config.yaml
hidden_size: 192
vocab_size: 3491
norm_eps: 1e-06
tie_word_embeddings: false
init_std_up: 0.0456
beta1: 0.95
batch_tokens: 131072
train_tokens: 551600000
Each number is 200 + 30 x the weight over its row's rms, rounded and kept within 0 to 999. Layers, rows and columns count from 0. The size before them is the row's rms in percent of the matrix's.

# layer 8 MLP down (transposed), 768x192, rms 0.107, rows 85-96, columns 96-191
099,172,181,166,205,147,206,251,190,173,208,198,184,211,179,227,217,212,187,180,185,216,123,225,210,224,168,230,187,238,159,149,153,196,238,186,243,189,209,170,179,203,203,200,199,149,212,223,244,174,172,215,208,197,230,154,231,178,226,196,165,230,227,202,189,195,146,221,233,226,189,192,205,181,206,202,157,257,185,205,178,271,154,191,172,238,188,249,202,202,211,174,231,159,182,173,149
097,195,198,200,216,229,214,192,188,204,153,162,215,186,163,213,183,202,215,196,192,190,167,178,158,178,262,225,253,187,178,305,182,189,176,169,170,179,172,169,205,210,187,182,150,114,221,199,223,212,214,229,214,216,242,158,199,247,243,256,206,203,247,210,199,205,179,193,216,213,213,168,227,238,186,211,160,237,170,202,234,190,208,196,161,205,243,221,186,126,177,183,164,164,234,204,214
109,203,226,199,231,163,181,183,244,215,247,193,194,246,202,208,191,198,226,217,196,199,207,251,184,183,173,208,184,123,221,193,194,209,223,164,260,210,185,192,194,229,138,223,226,201,212,222,218,240,198,180,194,231,198,216,164,234,169,164,191,215,205,168,254,190,169,181,251,197,213,207,233,180,243,197,230,194,152,133,181,231,144,191,202,176,142,237,239,212,254,222,226,195,243,196,196
098,194,158,190,216,235,206,238,172,195,245,239,286,199,138,190,218,229,248,214,223,233,207,184,185,199,202,225,206,165,240,219,198,241,178,211,183,130,211,190,208,152,225,192,187,240,181,203,178,169,219,177,224,214,208,215,175,160,252,167,205,193,214,186,200,173,212,221,216,178,189,209,182,193,228,195,146,176,187,209,194,240,224,222,203,200,188,185,164,181,216,210,192,177,187,226,166
095,172,206,218,225,213,149,175,179,208,249,193,217,219,223,213,236,172,183,240,200,220,194,171,165,194,233,228,275,206,184,279,212,196,190,198,177,241,197,199,304,184,209,189,255,224,189,183,204,165,233,173,179,229,250,208,251,203,157,203,216,203,162,219,224,98,216,206,203,250,160,186,207,189,181,207,196,156,214,200,166,223,245,235,216,199,221,195,183,182,231,177,203,229,243,186,185
099,210,209,178,205,231,182,194,189,222,196,208,162,165,188,243,217,248,154,227,210,223,164,225,224,240,183,239,174,215,174,238,255,263,222,190,169,248,170,226,191,184,211,219,197,195,229,166,271,185,233,212,166,191,217,233,194,195,180,202,181,195,236,252,200,225,185,209,203,134,175,231,205,190,195,176,164,211,191,191,213,203,180,200,182,175,220,198,178,166,165,176,188,160,226,244,197
098,257,174,215,185,187,214,151,195,221,197,148,224,200,220,231,191,132,161,226,218,203,205,211,178,235,162,202,279,180,143,133,225,218,207,214,224,190,271,230,225,206,207,181,211,176,225,157,157,226,169,232,191,149,160,179,210,151,199,224,212,215,188,217,193,251,261,168,203,208,159,176,211,203,207,182,184,177,211,200,189,200,187,195,203,205,207,217,202,142,185,167,220,193,206,222,222
101,198,296,210,189,195,269,211,198,190,267,247,181,220,202,170,233,177,180,221,235,182,172,229,210,149,209,191,190,169,210,119,150,180,223,166,183,220,187,208,202,232,163,221,211,206,196,244,244,164,175,189,188,196,181,251,177,253,167,166,193,169,173,219,205,223,203,235,191,185,160,230,161,188,237,186,184,157,246,199,177,239,218,240,209,215,174,229,209,218,203,252,143,229,213,209,215
103,282,237,252,202,217,180,237,174,222,182,164,250,237,252,228,226,152,159,171,201,214,143,206,164,187,227,228,198,233,142,190,202,179,155,251,206,181,181,226,220,134,205,176,196,128,186,213,193,229,188,176,221,221,221,170,160,281,187,192,176,233,243,195,216,161,115,188,200,206,230,184,226,236,146,186,175,197,185,196,208,241,274,151,134,197,191,178,197,183,253,209,205,240,189,154,229
098,215,170,186,238,245,170,185,189,158,177,199,200,231,198,176,212,177,193,144,202,153,246,196,188,220,163,242,180,216,187,96,213,228,221,217,188,174,202,197,211,221,208,182,176,260,187,214,228,207,190,245,224,210,236,164,190,204,159,246,166,184,177,135,222,255,184,181,205,255,199,223,210,179,152,250,215,220,256,191,253,183,208,221,220,205,186,161,204,187,170,221,180,163,168,197,214
106,215,197,195,179,208,196,218,188,180,210,163,264,196,235,154,184,207,151,189,217,148,233,210,200,186,174,221,207,163,135,219,211,223,231,210,216,211,210,165,250,193,264,162,225,238,185,183,221,188,227,175,219,230,201,198,214,245,157,173,203,149,162,190,211,163,204,226,184,191,197,211,216,201,171,253,159,208,234,228,195,169,218,206,225,240,228,133,237,171,201,193,175,200,206,233,214
098,189,170,204,213,194,199,181,178,200,209,186,198,183,224,159,147,178,169,123,212,213,167,193,176,176,223,204,193,173,205,133,230,200,189,209,241,183,216,202,200,162,232,182,230,199,175,206,193,230,161,223,183,197,255,201,210,183,219,208,197,176,166,219,224,154,235,205,186,151,148,204,207,211,181,234,190,230,234,198,185,278,187,187,226,241,222,205,202,156,169,205,199,168,224,199,170
# layer 8 MLP gate, 768x192, rms 0.141, rows 86-96, columns 96-191
096,189,205,200,283,193,175,156,234,221,229,242,206,229,208,204,179,228,141,128,212,200,169,230,203,154,201,213,209,166,155,148,224,270,210,159,255,223,161,218,201,175,187,219,197,189,181,234,250,255,183,185,217,230,193,214,183,234,216,213,152,196,151,254,183,160,220,184,197,182,199,199,156,200,253,183,198,215,151,238,170,213,248,202,200,230,156,178,226,210,169,223,180,268,224,268,203
088,155,236,185,169,155,208,175,210,221,222,193,186,210,175,248,204,213,148,209,169,197,181,228,213,187,213,242,216,220,190,229,166,199,145,177,226,156,204,164,192,232,195,203,201,185,237,225,156,177,204,250,219,155,185,207,230,193,217,222,224,235,192,205,225,242,148,198,157,222,105,246,186,179,193,182,217,266,123,203,224,222,157,145,180,199,176,195,222,208,206,147,200,226,222,200,201
097,136,209,185,186,165,168,172,171,205,185,127,235,211,157,264,228,233,151,256,213,172,155,246,175,207,201,187,229,158,196,137,186,152,192,129,205,164,144,193,154,210,172,193,211,175,222,205,271,162,203,158,206,203,219,192,205,199,229,230,195,230,247,198,193,166,210,255,209,174,203,201,156,206,202,185,212,112,203,180,149,183,210,159,193,238,165,195,178,180,185,233,213,183,204,208,177
097,175,210,159,252,251,209,219,155,211,223,224,147,212,175,241,156,259,208,258,192,235,170,189,174,191,244,236,164,236,195,178,223,177,165,159,174,219,175,199,193,212,173,171,209,201,227,166,173,239,201,180,180,217,174,229,182,238,239,206,218,195,203,233,209,182,168,204,220,185,251,246,215,241,214,200,218,195,231,183,153,169,206,225,228,141,211,183,182,168,267,217,207,198,230,198,194
103,229,161,164,208,166,178,186,198,192,197,188,150,270,216,209,226,201,161,157,206,220,224,244,225,230,218,211,186,184,169,237,246,185,190,226,207,221,247,178,198,174,198,200,192,222,214,187,172,223,208,221,201,204,215,204,209,165,234,261,188,197,166,201,285,154,183,210,105,187,199,174,248,171,211,222,165,194,171,227,183,223,182,200,244,202,207,167,187,245,196,205,149,165,278,200,196
099,209,211,207,187,206,196,197,194,210,180,169,144,204,229,175,210,238,185,209,214,248,196,168,305,243,163,182,197,213,216,241,176,174,205,187,202,199,171,205,155,258,213,209,137,213,242,146,218,194,161,152,202,217,229,193,186,209,222,171,222,170,203,209,140,198,145,206,149,216,161,191,195,170,180,155,206,195,162,234,196,217,177,194,165,205,208,214,188,222,246,188,194,257,152,215,152
107,192,188,268,188,210,137,215,196,164,201,169,206,207,236,228,199,185,179,166,179,199,201,220,222,190,195,181,261,151,224,209,157,178,190,192,171,186,206,248,217,217,184,147,206,201,231,204,190,196,213,200,226,205,177,215,186,222,165,250,174,185,156,170,220,196,213,194,161,169,229,267,122,196,192,201,219,225,208,143,219,222,206,169,219,211,182,176,163,171,165,207,250,181,226,218,203
098,169,212,237,195,148,191,212,210,255,211,238,165,172,227,192,178,209,225,192,142,247,209,229,230,188,160,208,149,274,198,214,202,260,227,246,170,247,212,213,224,190,172,260,226,244,183,190,209,157,205,151,232,212,240,167,156,190,166,209,202,232,277,193,228,226,148,199,185,221,224,228,156,187,246,185,210,193,218,194,181,208,207,167,192,214,185,224,211,198,217,154,213,236,209,239,177
092,181,205,182,169,196,145,234,193,223,183,177,201,208,191,236,209,218,198,217,141,177,196,169,223,198,236,218,194,128,209,210,258,200,230,255,175,202,277,238,224,258,157,224,190,198,213,228,241,207,155,199,188,129,197,192,200,245,257,184,207,238,213,182,200,158,207,218,234,167,173,289,232,182,228,227,206,208,158,203,190,193,222,207,227,228,203,192,184,229,172,199,229,204,290,168,173
097,176,134,268,173,150,137,150,183,234,194,149,209,212,206,172,226,174,161,211,172,157,213,248,199,217,143,179,228,191,200,226,164,129,208,203,187,251,213,218,226,135,168,186,195,176,154,173,199,208,209,187,245,201,220,159,209,232,208,213,219,180,216,267,213,177,160,210,253,241,187,195,221,235,224,223,151,228,195,193,229,258,207,210,204,266,195,176,195,229,176,175,152,240,226,242,234
102,202,149,218,179,221,206,109,242,230,217,223,160,215,225,238,192,228,160,212,137,182,204,224,215,220,207,247,275,177,195,179,189,220,231,224,248,178,168,192,188,166,157,173,186,159,213,206,166,229,204,162,215,200,232,203,217,215,189,270,130,219,150,180,182,179,285,145,231,245,191,169,151,190,172,183,241,232,187,236,173,218,198,254,213,219,193,192,227,178,185,216,189,229,179,212,201
# layer 8 MLP up, 768x192, rms 0.142, rows 86-96, columns 96-191
097,218,173,218,203,185,183,184,207,201,244,161,208,172,242,172,180,179,198,219,208,209,228,209,221,257,239,170,129,169,170,231,181,166,190,227,173,219,191,167,228,212,170,171,176,131,186,183,209,202,195,173,211,217,163,220,175,200,245,171,180,235,238,179,259,163,146,239,182,212,139,225,208,189,201,106,209,205,168,231,200,173,208,190,210,207,182,200,174,168,190,142,202,177,207,240,235
107,199,194,182,148,143,239,198,222,176,193,216,231,214,269,213,195,197,179,216,160,153,229,204,177,238,216,216,191,145,206,179,153,258,203,215,192,171,157,252,194,183,191,189,237,187,203,226,270,236,182,165,194,216,189,201,238,202,223,178,215,217,223,204,192,185,240,198,258,170,174,222,181,215,250,164,200,187,209,226,215,147,182,199,228,139,255,209,157,186,240,230,226,175,174,185,236
104,173,219,178,194,221,161,205,205,197,245,193,211,195,214,129,178,148,209,149,197,202,249,196,234,204,242,211,168,260,234,221,183,171,241,197,226,210,216,220,197,182,201,209,143,236,199,195,137,263,195,199,230,204,183,239,180,217,153,197,200,144,131,172,187,142,152,228,189,219,149,181,208,227,163,247,180,218,186,189,189,216,230,129,218,175,241,211,228,215,182,210,205,250,231,174,139
099,205,225,187,185,242,222,176,166,233,191,199,189,196,220,224,224,169,220,179,208,227,197,232,204,256,228,230,178,181,201,222,183,225,156,188,181,194,254,220,176,194,214,229,189,227,204,220,159,203,132,166,175,188,204,183,219,209,169,190,208,225,194,147,192,176,222,196,230,202,179,202,234,236,217,201,191,209,194,240,237,189,119,223,170,186,206,202,148,210,183,162,249,174,229,169,210
100,178,266,237,182,227,187,210,162,213,275,187,258,176,163,217,220,199,156,156,200,238,176,216,219,243,211,240,158,236,180,262,191,183,159,220,228,202,217,181,215,226,207,242,229,233,199,238,216,173,229,210,182,224,222,204,212,167,132,188,188,224,226,259,180,174,246,175,210,168,204,222,178,212,202,158,176,213,223,227,259,182,157,176,220,228,185,241,153,178,179,204,207,162,157,277,212
087,193,199,238,222,195,262,156,205,181,154,175,177,212,200,198,264,155,229,163,190,207,161,191,266,155,215,216,246,213,165,179,200,191,193,151,180,191,203,177,222,211,220,204,161,169,192,229,175,216,218,217,161,223,239,122,236,167,216,188,162,150,222,168,224,189,198,250,213,166,218,186,186,153,201,220,236,185,191,150,179,186,193,169,146,212,253,203,237,203,209,181,129,213,236,228,230
101,207,199,157,190,193,169,211,196,155,192,194,194,246,206,206,266,230,194,180,179,173,206,208,213,230,191,192,199,146,206,210,154,204,180,199,179,236,160,228,223,201,154,267,167,178,242,144,196,169,181,218,169,166,215,225,161,289,198,195,153,256,175,223,185,232,256,213,185,198,164,197,214,119,190,214,163,209,214,230,159,161,247,190,223,178,178,164,226,251,218,156,193,222,195,190,166
102,182,150,204,233,197,178,185,206,244,180,183,245,222,173,171,233,203,262,212,166,270,223,198,186,163,190,188,195,242,196,241,175,224,164,199,147,224,187,154,217,173,200,256,172,178,183,190,236,221,201,245,239,202,202,204,210,147,229,196,182,203,246,186,192,215,233,212,189,214,222,188,218,165,228,206,199,240,233,243,209,171,199,212,176,212,266,161,179,186,156,199,204,224,163,184,216
104,183,157,251,122,186,229,215,195,167,199,214,220,180,172,158,211,250,227,216,196,202,173,213,224,173,275,160,175,217,162,166,243,208,187,210,203,213,231,219,180,109,172,177,184,201,212,205,167,193,219,213,224,224,164,273,152,170,205,144,181,237,190,237,182,212,167,231,229,157,209,188,211,177,282,222,201,208,245,229,211,142,208,211,151,244,219,224,203,194,185,197,216,226,218,159,230
105,162,236,173,200,230,178,169,205,193,212,246,243,210,214,210,230,254,138,241,195,205,155,215,183,200,165,146,179,259,231,253,217,165,154,191,166,171,188,164,122,224,193,146,193,239,248,169,151,162,181,230,170,185,238,196,225,190,220,284,190,242,183,172,182,200,250,173,137,193,193,205,171,140,207,179,229,201,192,183,207,145,189,181,189,220,180,195,200,144,218,202,186,152,194,186,194
100,125,185,233,144,198,220,181,177,262,241,177,183,177,182,240,177,215,158,136,185,173,223,241,165,179,213,179,266,192,159,230,169,211,264,221,195,241,185,213,166,227,176,205,233,170,229,250,206,205,267,222,194,229,190,221,202,152,174,213,195,236,159,236,176,162,221,257,240,178,177,190,180,190,233,206,187,152,180,184,218,183,211,248,196,204,107,217,255,169,198,224,220,153,198,224,186